config = dict(
    num_key_value_heads=2,
    intermediate_size=512,
    vocab_size=4998,
    norm_place='pre',
    attn_scale=0.125,
    tie_word_embeddings=True,
    init='normal',
    init_std_qkv=0.0442,
    init_std_o=0.00785,
    decay_shape='linear',
    doc_mask=True,
    dataset='wikipedia_en',
)
Each number is 128 + 32 x the weight over its row's rms, rounded and kept within 0 to 255. Layers, rows and columns count from 0. The size above them is the row's rms in percent of the matrix's.

# layer 13 MLP up, 512x128, rms 0.0998, rows 427-432, columns 0-127
size [ 89  84  88  96 110  88]
[[180 173  68 112 114 164 122 111 112  33  96 100 154 141 121 191 173 122 161 128 118  90 172 141 148  99 132 143 158 111 102 114 126 116  74 115 120  83  90  98 120 144 105 112 143 122 159  82 132 124 150 136 143 131  94  97  82 147 109  97 176 125 163  69 124 139 119 180 131  98 105 145 138 161 154  84 126  94 133 149 138 163 132  65  63 115 104 186 171 107 116 135 124 122 126 183 160 139 128 110  90 138 175 134 172 121 117 111 109 142 112 114 118 200  95 131 117  53 168  65  85 142 128 213 115  92 129 174]
 [154 113 127 105 109 148 124 117 175 149 140 151 140 142 131 111  80 149  82 148 123 146 167  99 114 117 128 131  76 137 124 100 121 155 115 136 110 131 107 182 145 145 138 145 147 136  87 138 175 116 124 142 144 168 149 125 127 158 139 117 120 175 144  76 157 144  54 143  90  55 161 191 151 149 168 111 150 105 195 135 184 104  93  95 144 120 116 153 137 120 137 140  99 124 114  88  49  71  90 177 208 156  98 109 111  93 102 165  81 134  84 110 110  70 153 186 124 133  83  99 123 136 127 208 216 138  91 114]
 [ 76 125 109  83 130 106  68 126  78 144 172 109 133 167 135  97 162 124 148 107 135  87 127 100 181 122 175 112 172 126  81 149 141 120 130 167 103 148 135 144 179 161 154 152  68 118 136 165 118  55  94  80  88 123 174 131 114 122 137 147 192  97 174 148  98 186 142 139 124  92 113 124  79 137 195 147 148 139  93 105 117  91 129 136 118  81  93 101 109 133 181  97 144 111 155 150 108 160  78 153 100 130  87 151 120  92 155 198 133 128  94 201 136 158  75  70 157 137 112 147  86 152 149 182 114 166 154 103]
 [174 120 110 135 132 170 154 126 136 114  92 156 172 141 164 128 121 139  77 191 126  92 122 141 112 121  92 113 111 152 136 135 103 146 109 204 106 117 109 160 105  73 141 109 140 130 163  94 106 117 109  95  99 161 154 115 156 107  86 118 187  41 152 108  98 115  92 119 109 159 121 100 113 200 104 158 165 129 121 183 156 142 171 129  76 139 146  88 154  66 160  99 119 138 195 137 149  80 119 121 106 156  96 113 210  63 130 112 202 143 156 114 122 183  83 148 127 105 107 189 164 124  88 150 146 143 110  93]
 [200 128  95  93 155  88 147 126 142 110 148 118 159  88 114 155  91  84 125 136 121 181 126 164 185 107 133 156  77 131 110  97 139 150 104 182 115 129  79 124  80 166 118 163  93 127 162 101  96 136  98 172  78 156 156 105  76 147  69 135 133 153 145  55 149 150  73 164 134  78  79  99 144 137 168 116 180 113 179 167 100 133 141  79 154 149  92 145  83 176 147 147 137 139 114 146 140 132  83 109 107 153 100 118 202 139  94 193 134 164  93 128  95 134 138 134 150 106 179  63 135 144 121 164 134 182 103 148]
 [ 88 128 114 112 183  99 125 148 171 112 151 101 143 143 125 182 133 126 158 181 143 121 169 114  50  81 145 188 110 101  76  89 146 151 140  76 125 191 105 145 110 107 111 122 161 130 150 122 104 153  57 163  77 105  89 134 143 183 142 115 187 119 179 113 148 204 130  88 106  85  92 148  47 122 111 120 125  94 111 129 113 117 120 165 149 156 103 145  89 132 108 102 161 113 156 112  92 112 125 163 183 166  80 122 160  79 150 128 205 113 125 164 117 141 127 125 129 190 144 150 147 105 100 149 104 161 107  80]]
# layer 13 MLP down (transposed), 512x128, rms 0.0954, rows 427-431, columns 0-127
size [ 89  82  85  96 114]
[[136 112 115  80 117  55 167  84  84 139 121 168 162 101 173 127  97 159 100 141 151 171  93  62 144 146 107 115 112 130 116 150 145 145 133 138 152 116 131 121 206 151 143 121 167 142  48 164 101 175 157 135 169  87 129 147 129 144  84 114  72  90 111  90 116 195 119  57 125 150  99 148 116 154  83 135 176 148 141 155 101 166 112 205 144 193 162 124 103 121 107 156  87 109 106 136 155 114  78 125 164 124  97  70 123 155 148  96 173 154 128 151  93 123  97 175 133 129 168 133  91 148 143  81  88 137 141  88]
 [131 166  61  54 156 123  89 120 111 153 146 153 121 150 152  93  96 129 156 160 138 125 116  80 190  99  87  89 118 128  64 200 123 146 130 150 125 101 100  80 141 142  95 142 117 135 132 156 182 125 128 132 209  88 132 127 118  98 172 117 149 167 177 131  78 141 179 129  98 100 184 101  93 153 105  99  94 130 133 148  89 133 191 191 182 133 108 125 148 149  94 164 116 115 122  96  72 120 141  98 187  89 119 109 133  84 155  86  82 133 127 174 138 162 141 132 111 129 123 134  80 111 185 141 139  74 125 173]
 [176 105 141 129 105 159  78 147 108 117 199 114  92 114  87 126 106  98  81 140 162 163 148  86 140 132 114 161 121 153 138  82 102 106  81 107  88 170 183 141 123 103 142 135 158 207 158 140 152 141 129 167 134  87 183  64 147 136 100 130 134 133 132 122 137 119 125 130 121 107 160 172 185  71  73 123  97 122 122 138  89  71 119  69 174 118 117 158 142 156 147 124 181 129 154 123 184 125 110 157 157  91 117 182  93 145 131 114  68 194  70 150 118 135 173 133  88 115 159  72 181 101  88 105 123  93 163 115]
 [119 164 130 145  82 141 143 135  86  87 214 129 100 162 104  90 132 138  96 114 115 109 119 132 115 146  88 157 116  71 121 155 193 184  81  90 163 114 161 116  97 136 157 144  89 106 142  78 203 143  73 183 121 149 133 146 176 172 156 114 122  66 134 128 148 131  84  76 130 139 153 135 120 152 110 114 129  83 212 149 105 132 124 150 160 100 154 143 162 121 148 135 147  54  77 160  88 193 133 114 145 122  79  74 114 126 143 160 143 126 114 168 142 130 104  97  78 152 152 151 125 173 148 139  77  79 139  99]
 [108  76 113 149 139 128  95  67 131 121 124 183 126 116 109  86  95 140 170 188 173 154  82 172 139 194  98 130 143 113 109 133 173 148 109 157 122  91 108  76 158 109  90 148 127  46 111 216  88  96 167 100 107  76 172 145  61 114  72 114 131 165  94 101 107 129 156 108 149 125 102 114 143  91 169 180  94  71 131 116 132 160 161 140 160 163 148  93 125  96 136 134 121 134 137 105 141 110 167 120 105 141 107 126 107 162 159 120 151 114  86 141 169 155 115 136 178 146 177 136 133 208 144 105 106 188 126 103]]